config = dict(
    n_layer=22,
    d_model=256,
    n_head=4,
    n_kv_head=2,
    head_dim=64,
    d_mlp=512,
    vocab_size=1832,
    activation='swiglu',
    norm='rmsnorm',
    norm_place='pre',
    norm_eps=1e-06,
    positions='rope',
    rope_base=4640.0,
    rope_fraction=1.0,
    qk_norm=False,
    attn_scale=0.125,
    bias='qkv',
    tie_embeddings=True,
    parallel_block=False,
    init='trunc',
    init_std_qkv=0.0226,
    init_std_o=0.0226,
    init_std_up=0.0226,
    init_std_down=0.016,
    optimizer='muon_variant',
    lr=0.00594,
    lr_mult_o=4.0,
    beta1=0.93,
    lr_head=0.00537,
    grad_clip=1.0,
    warmup_steps=200,
    schedule='cos',
    final_lr_fraction=0.0,
    batch_tokens=32768,
    seq_len=512,
    doc_mask=True,
    train_tokens=359400000,
    steps=10969,
    dataset='wikipedia_en',
)
Each number is 128 + 32 x the weight over its row's rms, rounded and kept within 0 to 255. Layers, rows and columns count from 0. Numbers have three digits each. The size before them is the row's rms in percent of the matrix's.

# o: layer 11 attention output (transposed), 256x256, rms 0.802, rows 3-63,66-127, columns 0-63
# v: layer 11 attention value, 128x256, rms 0.0893, rows 3-63, columns 0-63
# q: layer 11 attention query, 256x256, rms 0.11, rows 128-133,192-196, columns 0-63
# k: layer 11 attention key, 128x256, rms 0.114, rows 64-68, columns 0-63
o66 102:095122137125130165129150167130181141171151094089123181127094101156112101162084113153094139117115099111100074152148094126105106165103164140131080093169125144128155094103153165107154113094095153
v3 107:117128113106089115113080093130135090115167162119109109089197145113133081108089108176122100085143174121114180111109141126168160110123176050142138141135099129153119063118148123171161067095169128
o3 100:143196089131101152092110110109101114142108114119154126111238133098120107107179085145108163150121107141112088074150126092115104100138114120088148164136171125167159157110098107114094127159113086
o67 097:161055143076077143156146171106118136169122124157125131110113157153114101139127165121158139129131191108139152123194138118168154078170141112120112162111115141103218140089104130141134157079141090
v4 100:114140120163109100097141148204107107203135116137094102128108200108143162112130110149123110109182173152114175093096084089065147150143132106113158156139100082125131142112115052116091156094133103
o4 094:158139146093147150160149122152134131120173074184133118156113156152192154139153155099106187103091089142070162155152082137119139125142118109146112140128187166080112155111177143089164130139080100
o68 102:128109133157113130115145116162108148143099179117125114063161116134079120048081108158134131170191162180160107111122158138172083133116104118143099116209101118148151061171118129133139155136179176
v5 107:163127132103124052110135139114122172051169124108074162156098138093160146118092110080119101091086086177115117160123145092146138110094075059209161109094142141110141152145180137073111103095073124
o5 105:115165145131140184129184161094126165123133101144127135101154081167094123098124149115182166137107167079078105159127153060087154124148158098064112128119127133148082144093077137118101167164123142
o69 098:125088131104185150070120118133117112159142157108116135142151107097158154142141113113089119117154059094184184135143116115207156161160185141098118115109100166069122139142139092132181125154072077
v6 112:131058059128140101094075123113079057135120178133111121130124081094053153148093171143128145139191113119136132113133049138141079128140110128144112126098126099154104072172127151122128130079131146
o6 107:144157138149161126171146165114152162094124102165079115117103132134167072150176143124122187194104107110139133125150109090131111141113170102113091135140134129104186094084173116123159158135123119
o70 103:146131138134120142138080121124141101111129136109127105121149155099160163150118091103125109104161172094108106129151137150138162132158110196130149070163198150116113137095093151174070073084161070
v7 114:166133090110109118149119147137129065144179135123128110154182104157159122137086133135091164164139160061159101144112152130076142054168100113120160099150111160124093151146132116130118094114136072
o7 106:119121162150124159186127114087128129134156110131103094054122168121046134169163121106183097135122165144034141090185104145151091105092151075168106147114096104124065068147113174108121069141134138
o71 104:090103114076074071089054118164127166169057108081137086096166146141126172196131135126111115107145110143178178175100157133123161214114151158118113161152207117137138125152127121124198127099130129
v8 111:172104127097105147152112059096114130102167045065156172108133133155135093139067186130141115120102087149135145106179157108119088207101160104143073127140160138126169133108126083159097115159137175
o8 105:100107065074174129052138132121130125114153108095128103153092113094137093090163078163065112155121146142150064145114217130173156121140129134182089139147093143138134060075155092124162122110157065
o72 101:121104177137138120169087186139130090186116150199074096163168148169161119171163171112119108188116160119107199127110094113089116093147156113077162096121106151089052159180126128139149086059168145
v9 115:105123141156134152096134094171113159123170140102102142125109074142164163085135040115111127173125157093033102140196135155100146112171152127136179144120144105114044162103124110153169145126106125
o9 108:174136092142114127138098116064168153158097187187195117121104125130163128138120146071147147108123111158149187108076125087169148076108172064091098078133141132160170100177134154159114123135126142
o73 106:052116117107067056127159131138131144147161093090194203112093195114079091176151113120126167122091146158131118122138110151099115109119080129186160153112082173143162135103142128078118122137126134
v10 107:163168142152072106070135096123137132110155170141123134069177122114112121104065114165146077095151134088086113136120148144190077149141192084172122108109116150088111176091130122070116112108077120
o10 098:073134125114138088131103079174191159081164141140127116110113138117095132174129085176116134087110081146092159167138118106052132164197112127143126162134143142212078117227070120159171097131116195
o74 102:113129128123108139129098186104122124133089115122113130141172157101199157145101105075142156160154113151203134133145082114135215115141101157119151134170116145067159174094138128114115143133186075
v11 101:145125072084102151111082181135105109091085114166125132122191123142110163158094093124110147180128156088142159131087188171102132127140145124122132110128123112180179129114116122108130118117132152
o11 104:177103129199144080146112115103121112128096129111059096097127134113120175159153130147126157069123156120131033110142110098139125154056141145127111182145154146164093139126170142120104141102139123
o75 096:131117110073083168109199124149054106150138186148152136162115148099102115097086174162095076120133102147148189191176124108141192130148091129158159079100130132098082104161118121106168137152150102
v12 100:165152127144121108144106101174110116173173158178087097128066129193072127116148194075138205174126166129073135133187134105081179103087119136157099079078131101159131067110146130110126148181120048
o12 098:132086122173113123179120148153135124044153104119171157068107160121134107091136153118103147144109107129137124094127132135083144043151145093122169153116123125133190140123146139133167099106141141
o76 099:091154141105108154102148101117145186182099112112164124150151114133104145168140137157123168129083133119071111146099088160213043193064147126116129057118159129072143070161094104113108146157123178
v13 106:117115186113133204111112117101119156106134173129147139158073137126061142093072166131134102120080117155128145140144109146108183113137194116133151127087182123144168124158147168173148115142082118
o13 101:130146126098171121175129144090149119179173094151109133154100126126153135093181100114176147158114074151101075105149183142060109109107164070118149127165120141124176142174109085089114142110152149
o77 102:129058117114094146180181140194087136197063125071117163063193136186099138146091147080092049126151190154163174091129060072124156123130105184142104129158068137117111127100187145113114092115166109
v14 103:120122119136161121098134145101117104203063099148150123149132100159165121206159130167202145142114166106108118134127136133126133095142133092140116122083151135140100148154000105146114167122119147
o14 103:133145101175112168113152149146179164149173162170120141090119115112136150084101160103133118077137103155147098165123088124135153102151165142125135101102109163121118174114137153104148091116134010
o78 101:157177121122148141088091165118138149142131126149076098156170146137093098128052114177090119125133105107118129075147126088132134244058102173208168166114086123124140074114166131082080145136168158
v15 110:176133125169108160112152072097122149110126147133111097138140097106182154104195092186136126146194137092167118091143125115137152112145154117107128046048130162113124105193155090067143145145159088
o15 106:143100156126127132114147145168073120132132191106126139123143127085035142148104156119112174120109095102136099102125198125138117135070127083135149113187160095055117135111164074153141161112155110
o79 104:104131130178111145140104155143133074127141104164074167191152172105188123121123114089199124150127121133124074156098102136061107132185116138121117118148105175148152179147102170144141148160151150
v16 104:102200097090174089111124146127106099147085054132171150152117121189131145092097147115109179109078119118118040122147191109101104114080177164143086161110118155157118105149147182121056119166118136
o16 098:100128151113146130163153132157102116137130122077146053144108080159132055140116081180106085081108065112106089169112094143102179098148099060117163105085138181108149168144082144153147164114149101
o80 108:110133149086108100126061118052137153154129167139087171124126207104135165151133176091152191182138161150112174102118129110102134155183119127124148143112105081102126117121184184124104094111164157
v17 104:140088034088117121108118119142095110116108166115088186203118104066123116115107163130129127107122133128130156137144159097087110122069135138149121091094174113099137121163109070161114107100123114
o17 099:160168156133143139109109141142146117107128116139164161180187107170086119121142149155099127148158131080083143130074138112112119125167120152112137137184065138155112148123171092132082112170136038
o81 095:187056145128171082149120127118122105111139108140165063070127104146155080122134113132190134120141113149157111105114083103099130114143151087138134129088085083085129121118128135133151136156103206
v18 108:115103132140083104147162110092168135115084096212120106153113129156157180116104149106142174094153123162109139119152149125087107154167130138172084191146125164122098176127141147124092118050167119
o18 109:114106137084113162106111109193106150147127172209089126093138089123121086123163116125061148141145112135133135137136168123150162128064155163133119149142122135142116090175122118077184185161113112
o82 103:162138087125125055118160121116161106041146110065172097147153130183129135154142169141233148166163089129064095164146098133101088115126106090095159122124139121115133130170121160170127116125146205
v19 106:105141147086160184112076075135134131110146113148130080134132102076126125079147111116134090082117133113129124147112096119097122146128134113117108152133136163168099126134145122089125104126118149
o19 098:150100153157116078112169135090137120117096112091128139047116097127157210119135099135166130180107131166130165182168142131148146131091082124164124131116084156090196160146150162134149174145129111
o83 099:111106067109122155115150155131127131147153157155166245170058142159072041138136150161089158157067180070111111049143087129043088137144193127120161079135153128104122169099081111137132118092115103
v20 104:151127101103171116086107154134136122109143102164159073155160121164153130154086157132119079136139099138157089146076089136182109111174104124138126132090147161160121112227141079104124031113054167
o20 102:088123090110125089135173062172123147201157061119066155071103088099110139133141151107127123161101166181096122091123130205126168109124144084118142088122127127087153065084141125151151118129162132
o84 103:120158144159135145143040190174145116058061118122117132118078140177174127185173137136150126107181120093113133134147157114143114132147124192067128176168180117087109181133195149101072110161111106
v21 108:107170075168164103168170140095114063151157106085093129112104101154130070176174115162130138091121095132142132149118149143101189122158179100058090131153101164132104110073165148164112156129104114
o21 108:164100214128140123127097128155151144091087112099114132106144082090146182173135160116081099148117160085068167119126117141098083136126097141110124164141140081182098127100131116143120122095137108
o85 097:118150123087121120080080120101128174158150098092105111157119139153119146092149123102072118146183103174134116138138174127089134134086116138155109097175117097057066184093118143099175101139177187
v22 102:111103161133082123126128128152096109166130101095144090155133137118140122138032169107111119161190104115146188157160175051095111146136151138075151138128209064117169143106070097129139064134054117
o22 106:155178120094148103094204162060100129112134117090072170047106095131119169177159087097117171136150162138154173081173074131173131113128135138125104126111153181166083180192160146076157128064118105
o86 096:155117159113215129147101137115133112112147128105147092133187130203134100067141123134119116089105115102142119115058147073173105099134164137151104117133082112160161146127157162110142152172180115
v23 102:103148157156083117128201096152125190167105146079155103159129075085122079132086058085100133167116104124099105116201172162126149151140081127111088132115121113090068114146102154134135085116137169
o23 104:104087128145090148118100121133140082079168139132088120150074159119144144122143122162147095162118142125088117167093109074107174053140134147142149154110147114134174131046137131132088119092109109
o87 097:078117125153157177121108144127125129158129033169145148121152084162135148100145144100148133079118125181127152137111180174112153130100125177129114171127102109140147194171146118151158131159136168
v24 105:108116103092119110108139104152130123171075149147156139136109108142097131115122113078124102141136144143130165092148168077143154230129154148139047113088066165180106121162093130151132106164110177
o24 102:133147138070112128171127148118090121115150174126106100089155102094159202143084156111136126092123153093146097105103100168169118097142122144148139108140163139123142151138129101196141105125162128
o88 104:128097132188130146114144069145195144176109084145178121153142189149160095146120131136119128117132065138177134078177146137091101122136143156089178153138152130107141044061123075078105143130130105
v25 103:127115182142097154137124125097035132234160144140138109134137152148143136132108104189141115142173120131137117110099072155130054113126127116117152118079132113155108182148178123066094079038128081
o25 098:118190055112185182184179117143161114113094089124130168082132082118137161178116137123146115100100123159182098092156069151147117154109155116175128170168177187094152114161067120176142123164118108
o89 095:121154171073105091074058149109128137031132116148101053132075112160104074078120133106151193116102102147096164129134121136127152133171156151107121101121108120098123154107116186134081188101098124
v26 105:110090138145071124214105184112065087116129128096079176112123159086146071081101179121164148059089126109131119079117123171131133116148098116079158128124185042074110110129125111110180165127180238
o26 100:116122134175154144105105135131167138142141135133131134100138076089158141132105108124158165175155165178164134130120186136134101115141238144154113099080086168150170179174160089112151068113104124
o90 096:104172113127211135103155110104161101171141190129170091151132103169131136101218115128112129112074095146136095158156156185141140130142116153134121100160147056155142076125091169190145104151110099
v27 108:115110147161094092137147081161064127127118154151131136120150085135110219088125123128165154115066114141119162140116112092132074137098145132095087154125137159157148166120146139127114086088138152
o27 103:165119152141185104093149157124131152106130167078098122149168150120133116149063157143079191103128140131134116133132136141077195096118143143166105110101163131213110173140093103161151126140063106
o91 102:128121088129111152119148175112104086161146136135098157110056129153142170112147150100138139150165111097109098140104109147083124122197141087101141065129123170079138114099114115057111146100190096
v28 106:127105121111119193132181056159146164145065169129080138097090088134157157173134125155098106046089120177157106163149121135102114106138144127107110125186143109132153179072187159065134095189134075
o28 090:188135126088188126093110125133109131130167112133113142194127138094125115123106114128096091174114123084105075095092164133133146117107188150174162178121059117099147179127101106128174120071109188
o92 110:053198097145135130126141145133050146102167135147126122124103113198161132120126174097100124151097116143142151140132140081157095189105133169076122063094157191218134125173140106090145121118112192
v29 107:155136175137079102107161123128114196138104113163096144123092137114128126170089125182106066107107103083171104140112138108135160090133154107171073119113150125107126106140108170092127130112166066
o29 100:105096120111060142117080153164134120137151139144102116081186097124172100117149155132133146143096167167085128125166120076134110141117132137148128117103138181192129127053135110173138128167135136
o93 101:142103087138103101158173128072119120128154156136169215182147166169096118124093137059158143142117153161144091036102175108129156137117161123106124200094097051112133136119134097126137119104103151
v30 103:095127132122152169154106034182123073153092108127110157116073095160160166141138132130150113060157139127097164134152106151143145124148123102101120078091197138131118141081118155118120155134160137
o30 098:204142148184084174104082209170094150123092127073188167102152143111116075111099080139176187102150125129174162135076129134128111098083141121118114113157191071091184122200178146157120121155111120
o94 095:122126085145165131129156113169107139127073151164119200144119153185141125133170179064129105165124118166118128115182119097136194149160141145094104120062070114196204157122103189106209068096185142
v31 108:085093175108113095099113128135171129141077148110109115120094130232128069119171152099158174109200120169098138170142127115135081032182113137115092152125093125133090105139089168085146164111112151
o31 106:092119072133170149162105146136175133096132116126108130123160161101074140139107163125124130138128148104188156145142149107124133119083175119091150153162159132108121108181165144106120122116169101
o95 106:153135153151126163105129181195081150140171133179127137129119089117164139108191053153142097128145082110082140119065101145165120100159147155192148182097128170119152144108159085135141163156133188
v32 112:099137123104170108108090147137215145102204093143150150137149095182057208095136155189119127099149131160135100095177171222106145113124125144092130160133094161155154117088104166208160121085132165
o32 107:185161147200081063116122115074099142126076154128100128135155115093112075168073097108148088118132119140105135155068132120143129141122113128140139124086138095154110181185190107107088147145114186
o96 104:097121125056114143178160084179143144164103135076178120155149137137179080145179130167112134143151143123107114118118059078096141119167121150092081125128114150119101103112114204124123199165154106
v33 110:125150125120148136198181126146165139121080043089097142141111147144132105219115146171113094143111160099183140101148137176136113085108101159145127134076117132102139114130153100088155155094106101
o33 112:173104153114082146149138141135160146087121132166136194126107138102177130072163100055153116166104078112124073180096165119122129166109156116100087119170067184135124159065135070138139119117146119
o97 099:092145088133193136116111103104105144078082165120133070160145154141108148146069114175101194165128101150084182146154106147073098131105086135113114150131176133061143180149135125183101171145096157
v34 111:148115109119088131115162064130143119131140105215123151121141115077131124161140084117175178139161121099107152125150145104183130131087149088128118094148091135148142119128077146126148080160126145
o34 106:092135085127102167141107084113133192094122109063120137122127138152091110126163184120150112104142214115068099146135080137143074132201126163174140117142170089162141144169170104145125206080152083
o98 104:127105161078162070102144182144168098112166138161125109110125119130141121126073075124130191152117055108220086121078172134120108155175109103057177158142155126100128099090104145119146159133154157
v35 108:070122156071107105090126132107118095088178158195121100157125126138165177131153113083105106137115162135113122095137123157116120106134155126108132143128178140133168093170125122138109174117137082
o35 102:123142115162137133122086148135114161054153094168107164092092118118126138120124128067157114115070115139075115178096137132111144169088114137175177098130111139112033077099155131128158141124116183
o99 100:147114108127077111125169118157146144141085160163115120124134127116085147132145115148169145152103171181148124100101184155153121148174074136142116126134144142187202108160144154121132137134129074
v36 113:162098139125128158067168099085157102111131087088105104119123105141121127142121135104138113091141174116129094122131096092121148139131119084160104125117150157141086148128140168186163045136104153
o36 108:114120183110161111125129124123122163065190119094097125143157200130129120093162130165152091164117195139131155132156142108138116180139117115122128126122098119106091100125098119143180140135158111
o100 099:102104059161131128192151122130075154203118077150180212098135140165101195166141127176102107140195103095173157147089104117088124081163127165178122135106117130183149120159120136089138135124141123
v37 111:110151172106163123128129096144104142130093134123125140123117126106099082174090140116154121163105107172146112066124103109118092140118132115043135075084103137126120110101187158181175169181108139
o37 099:071152094132149067156123207154145126115139177108161102094113092123119134115086088136092092175076126082161107140126140127130154179141159136130037113131155096158096138108159161125142097138196139
o101 098:140115128105131110179151108095141094179073128155181136127148143110145104104163160069127142136124118122164159105105187090053064143065155125160127107174148134116090145155169111068148164118084126
v38 110:086160155078168145073143125154140107145123127143146180181052123150093126076129172143154142155097170191137150133141150088150155149122142190078075128126119136144136187114145118135143117107116143
o38 108:093074106132108099148139098073182123145157121151140181120174133140090218136127100077137129107061135095137090098111121126111100098125115129134131106114137105120101148143152115141134143086109188
o102 094:148113113111106149200131170127067165133144141059115120139085088117126093104173087172116109076158114179098134085106147075108114173117146167156109103154084104097152105099132095057134121161176186
v39 113:122161051117119138104133131117098141145157116137139081136128131120168138141181146103152084142113166111189042123211124160130169122148159101109076112158137133136135197088104151149090075079119109
o39 113:196169141157163069113150155127094120072079094153129171127104127145164148106067070110159129087084068106113134099128127117105092123106087176131122176116110118138192112133084184088099104142101126
o103 093:145162139108110222143108130175167095144124167135133092136114159145069097111128201138109149119183155181178156119119155136137116098138148097099127105082108153106102188144131110116158144133179142
v40 108:123150131184125144111144121166115126091077148154236156096117130084157141129100141078170118178186211130114096135124149139122088118179116106072133172076166099123150093169138142194131140156134194
o40 098:154108105113130162114129105173140152160132134120112163147110142197059127189107137175143112127105199105161173146114161117114109074094138071165126091126133145159168087129096115068162124135092193
o104 109:113158120097177115117175123101142114190158161168098134134135134152172123127116104051153223073117095164094120138167153053159097177124139208152089175164116081097074142085100172124104120110154119
v41 103:112110088104166099120123110131067170139099123156118119082127144109106081145164116135165182122123108150161146041214122166068164184132157150184146072170196100130099179116101125118206126047137168
o41 102:153127143168092176137116178075163143126150097160093144156108148163133166169104173079096140151146110106112173155060121101112099130091097135150153197108113090165148111136135134113110141126105097
o105 098:077123138140135124140108113205170121108101146088126089144133121101074106119116080110165100163141127153148088096121163144195155092142159131171143139107165126116092137100124096162104138156146188
v42 106:166113148136090102215111114133102055097104101186177126127153111135133151121123131158084101157090157095122134127070104124147127074164093124090141144121110158139080100116046105166108131159071140
o42 105:108129126124210157114115105134145148087122126127154149087077123084068105130117128067144095143116174161113159170113090113099093157098118086128116113094201106126143122168157118138068107180100135
o106 108:091059133161099132137165156133144121102082132074097088170187154121205170146057137133090126073107079149132111075182103138137131120103104126099147132168075134144095123141161153125171169119158142
v43 103:116178127127109074140136154067132084126062099141142153161177169098129079137117144124136149119113098164116088112098108133185153148145138142095108144161132098159125110163137135151153151171115122
o43 097:114124159091113137061079131143155139131141172135148150107113120176171104102101122115136121118183127087185140105144154106099078091093082093151091164141087123136128143055107143134085137105119163
o107 100:167134080176098120102171141109032157128187167096136109092127100098124106086164140146129127122090061158098131191161089157188133143185202128118165146090105160177165143139101116124156144139168105
v44 103:057156216111124110144139083122163091073128105120174151124047134115141205166092192146137160152148066148077105146152122159081103127159161114138091141122161108062071131171059036105073161133112116
o44 100:164151109068091161100139117143148085149116102143106132107151085149130106068176086099134052185149138126116158182134151132158105170107112115132163066101155136165142128179129117160118085135098164
o108 103:162115113185138164164097113129147162149156148156173141182155122131111162154129100134145135150149120111125130096190120146134107121095104137151115183122116123106157096148220087132186108133212141
v45 100:131132132136186128191095132146108146099137091072068092156081113120125139143105076156131146151135135179131146107090169087117087120149101092165128135148095092121115185095164151124148106116074080
o45 099:092200107103126120102150068148103140144109105143105144092097094150134138072154095143086119096174111135163170107136078130116105108071115157127156134130123104136091155129100134129093068095096131
o109 103:124169171128138152128109086101140110114125118125106122142191114165137053165052122094116162129120139113165091138175145105119184150184168108109111142097116215161109137158123156120114097112167114
v46 107:149127224102194121161141118131148138125149133073108136178176129139115130100124128112166147143181092162195068128152139155100132082124175136097111163068175066098131218118114107120081151145120086
o46 102:165119071090123164149160158094136124088088124134169148096175091120170123112106190144097066106144148080104149091151115095095079039167072100096125156159185133182109105074146163165149113111131146
o110 099:156156129091117143107052075156175158197146119105113112148139131090142144130124140164163118114090117098185142153116139171145082159109146087113097127134062126111063094114120143150113159150192123
v47 111:175142091132102104148148171157118163095140172146139063089075042123126096165163182139162133120178115171118121103147205100101100108156120118109070120160084156188137108154131118167128135137148162
o47 105:109125174104114182136137120114097078110098107150109169134036147090119134102173137067081134127073115157171158098102102142195153133138094127103091128142119168054159115124135113101121113145110131
o111 103:118121121138156118168116149130161175150165059110096115180184112125106123130056082104142152117152183149124141181116106094117168089125117141160156129113156087145174144072184176128172099094084083
v48 104:154151119214137101145113110122128126099169104096123090138144103107144131076077182160098161135136099137123160144142094195099144148115139096177193127176133129098108041122077101140083105162174135
o48 104:145121108137142142105164055069167099110104177174147112113103196158121124130140010116136147099172129124217156123114159106115121167204201150112130167131130173144116168142149129117119159110147138
o112 097:124117143093125143160117201151097157099133117127163115175114163183091116121133174151134094147099097150114065192089134147152163127100116190132119082173080123169125140143166117159143117128120115
v49 107:106111106160051172183162127118114150129109112147081117149157117124161119069151134132148095095118088042095133150173155100108124113102102058136097103102137112176065185170167133124134086147125111
o49 110:163068131097144134115177151137166100179120124125070085121101110203069063140120151137136137117100135163117126156052100111149098147138108092107136130091092105178133143120097109077087124111124098
o113 095:107204157152071135126073099167090143105146080127133151151120098041209131109105146119141109149122145133152121156135131165125151084095073177110211151120132137137141097088165111132203151151145150
v50 104:122095133088123137178157058074044111107147103105088166108155129134131179109156146152120173129089120112170146132124121151133137201098111133207157166096104158109162155079161091118125176111111146
o50 108:122125123098180104087146162158135127116147065096122123106167189109121077138139098156104164067122094114169126113156200077086128149098212139158173129171090130071151102149138193119159122098111099
o114 101:186108153143120121148136094109145106090106198123155168158076107146165124180099143152116011144103142165090108135168118153119114163116093095123099126105112102155091133125133068106135127131137088
v51 105:165147089100124101164141131108102132139069117068110114159175078121140089092144155152166133144084113152137121117078178209091134141171155134126135101110136103135085127171162151169136069116126039
o51 103:139177145116159161122154127127106131153139107148115144126156071102141153173247158099156132114129113097102120148202107173129124146103078115137135153121125171123088111054143124113216162117162091
o115 101:107094158182075101172108142163084127088165159136123078107103095103109125122046097107121160116135114217158110112157135107099163121136114136105110092163132090136131157190115146126087071118118210
v52 112:099088116117117098141111140111092080074087119088141103074133107152119145086108139135143106185097167123185132118073124183156047096071144046175108119106110136139139116159114139138118055134143099
o52 104:136153138088131125159129129202183121118108131095107164187144164171151131159101128118143167075188087156086132093125100120135174123131153155103069096131140126075108135125113089151119214116134082
o116 100:137095152138166130155123109146067126135132115170106121115117099079148147170112125138157141105091175094095127121129124093136137203190143122134174116138138152172126132140161126123175139113079150
v53 111:137095087122116161140053066136097167131100128093132167125141120152170040136139133140146091122122124128157148172079139098097105120128112124168148076158152123056129123123118102075076121144151095
o53 112:164193106157119145129134126158162103115146116163152164045144102096147172122147141131164099144170140170105097124057165049219114166108102166101123189120137114120188103116177149151129116163171139
o117 093:169050154144138123139136184126122108122106177106117135160113162146182186148098185117107098102040114184188166122126154164151144132058164127122135109197137162135094149084111130163146132041058124
v54 103:108152142111108115172130140143176209100141135099082128156143187157117163092217117171160041140101138147132154102104174123088102082176182199066077128132155117128123106112148199107139130081129152
o54 103:110149123114126159099100133118067054201143130085187179126106086119188099108113096154150121139070157160095150126142109105161098148077113105159080175149135155061126107179159134135123113141083113
o118 099:152145083037192098138138064104162155111130129195112092098121134120127141134099138151099130121105075122119126063106162133090133113121076100083092093141150123155170130130137092093154075156139105
v55 111:121178171097049055149185171155125138188093173121108081100094132128154107158117124180126134096220135138126064147132127128092124159158149144128162165147120130065215106223085116140140131114119093
o55 117:101081101120136156181156172110087084110098152141161142103136136110087144150170142075151208107072096141139124093141118138119140111128130054164141140129090090127090104131161096135089069160173138
o119 099:192183115131148165119120152117090134116195107165140113121120130142123112136089110127100077137090088118141172152106145096172133130131148173110092148140160147132104132088111160146173204101106119
v56 102:096145116136120107101063117095050077134142177092103074067187136135114070159131158133126140100043163198100104159135149194131086143102176152101124101103153116117127156119078124171143086163121115
o56 096:153126079076097152101156115186112114069179138124096128155147067183102158209132117142165105157098166126150162111097157078150152179136150102140101160126140077174175084125161144172110118042099103
o120 094:103108112153134148154165124156156142160061109147099128109178152116127150065106182120134162137134109092161145126162123118125064094151140090141102172070114163157148164211127119085076176137160176
v57 106:113153121105133179126122140151133168073155076147113175103160148089128182094137143123134121131150194151169128080148119132121141182154114080140126131112118158082133143124133126164135122144127165
o57 106:105118107124167127130130130136073103132132125122114144100133165166154171166085165151166118123073098149129105173106115168181109138178178150136166156178124175154101126101164180167065161086120139
o121 093:079158139129153108163155107158144128173171090166123158143098088116154106026149174156094190144075095095114102101154113115150083170081070153169102086121155159106165127167130121101157139061155141
v58 112:164083106144171206183126132134079137130123129101092145140130126102155132173128132158127149133182107128134168201121153108156150122175094146167090132120058144137121087105144194142134078139073119
o58 107:141163158099169080120123119135152115125165182073134126104089115133095103106125162070124162134055175096116101069162129160078143120127211094114153156157118115102081160134140040203140134082142213
o122 103:097161139162135148138113149137107171108172119108140141170124110140118126125102110168144137141135173161149149140089132141164182141105222129170134121086165160094178148130093176064088123142121051
v59 109:086127108155155125097133135132093139167152140130144078137091161166098122161110162136136150114096143159162088141168107140092115179154136124163167158044098157127149188082142161192188110086096179
o59 103:102124110133141119113139136118071156084111132079105122134146131155092106136132141125133112172059115188114186148094231105148150132149152154110130094139161113085176115199079102071079094147104107
o123 106:112118153115122129157122155159134146158117097125110129124145136104097118071102155144153152102147111132152096101132093124121147110159125088202114135146145058186123107111148135156121154173168163
v60 105:159151075112173147144150183108088091156185145152102075140133137080157087182143129098097130125103051114094193168125127141128187136072121124148150173123117188161074113119146090057112122163155154
o60 105:143165122156103101079164093115147143129173139127144131159155167116184165109131104161090106154147091115138120141125155120152147190110051080123175132132181197109169156140145111219183084123110047
o124 104:090100192071167128149105101141126147101089158078103166079126168129105164140156181142146176063122151146135103129180117146115139090154173138078085129153076116153107127085074149094096154131113213
v61 103:144045153201146129100135125150061092128097139055152139123096135097121133189146126144125087114087145117068128060115164185116121103085123140106073138087154171144156104101099068145069123106133059
o61 104:163060142135111122082085090120142151161124107133127107226136132131114135094157101127133067132094127138136077168185145116170126120162160085144133140091108209178162142109122171132166119137142128
o125 099:124140149118165089107094138138131114079122132163103120148175103154130078123115149109176186108173177128164140155066081104134139122133151102112078156171121059147113098136129098111173145111095128
v62 109:156161087038159077201092139134125193150176118139118185196132125188079144162125111168175200092156089115122115135105142136131132154101089147141150093110061139130100131155144128174125147128051128
o62 106:114068219145109156128074160051157155117161117122101112100157102137140115105173126095150057159112193159123156128071126088123105106158147108098133153116172106139191145063113111086187140125145112
o126 103:156201074143109120105131037154091167089127065129124135123100176119117097163106195172119127092191074103143041114149055122154152150170095186111144117109155128126151147132079126156075118132094134
v63 107:096142149147142173146108107131145132167113152163176107132107160126157138126132121179105127162153111136116199208144169150099133122194142135133104131128137115128107126163162120090062041154071107
o63 108:092062073131073068178170114109099119198112146155136081160153165135066099158126103108075133070136119116135113108197068151135139125119122153154143128118099163085144123139156041076161145170161149
o127 100:141160202100164215052159128092144163087178086112081128116091096188124127088177162126173067126128155150178106109061152117077154101147099162102143141187163100135124147104088202120106108153191172
q128 068:100120154150103122163203085094186109123165125102144074095137121138130132116132073108116137151144146117123128075129093080061097175150155140135180142170182130164155142077181135149079148186092093
q192 132:080115107131104132152148115171146141087162102067126144085137157099112117182136103070108106067108132124170113105059134120064113150128136094105123151128148224134184154140188103079098099108080113
k64 111:088120111173116158155132113140091122100122071118139073122135119087088150144177091074118159090117169124187166086093136165096120153163149091063147133121146188131158129139133113094129118110116163
q129 062:123125127169186153189119095161173158111141160135164140134161135153100187146141139133097121134120085153164201117157113124111119122079153101166085110135125072204073149176120168176177185140182149
q193 106:205124133168135118053142107136153112129080168153120143139080109150185192113103162198139127166163128154066144131187102099227134118150102128137133059119102034101114121138077134167138151171133168
k65 076:043139107141160094167128116148116147164120081143102135089110108082109135119121116133123144119103128141157131129098136139102145139085162152138135158137133231198156177141121143081128149140125125
q130 083:126104140148140197160118066135168124164115144153167062144197111203131132208139147100066121182151092158131147121148161109109106133120152050147128124207140135123112167080095128146148138155081118
q194 100:113153096103103025175129136126114110092106161137103096084125116153148109101169143106104088107112102132198156124115177136113114139118132102095115115071192196109145153126147182150107123098090141
k66 086:113150117113093072158167125135124112146157066105121153086202191089138126161173140069174149119139142147089129148126098078096159140169145131205161112089135126114144153116172139101133078105121122
q131 076:208079100110167098113159104186093116148146097170100155110107098197117183120152072157134110110078157153143163115113110162123102118082114142138125130097116169179093120158078141089145144117116151
q195 097:085135148128122121126067135165158078096130143103115124196083104162113138122116105141174112112110100129159105173159132132129154197125119171143121103123140134084114087086126086145086160160075139
k67 082:109092136165088109117161148065107125129130162155099133152157120116192083144239203089094126154162151118148123165115168149123090091104108121073085122142112131173117085159169128165070123101162074
q132 080:128137161166124102143118109086091148138115147180114131174146113114168089134131088122181135096103112131088071151145151137111156165164107132176093152184159130113137139135128036092103073105100144
q196 089:135159115173143078135157175128138182135110137145026191120072069135144133126147093148151110098179091127078166144116091054120171093124107160154128117147156102144115058168110142071084116218150125
k68 086:099157124118186085089087151130088179120127138154170134103124108113164137134168167108134073104137111162063115151122115178108063132071140160097088188108127126126119184171112167196147143121117135
q133 076:149110142117111171093183129073125114194143169118122105130109137158075148139044092170066140148061196113061114118076105132133124080097081066152152095129130166129085130091129084121091081151110099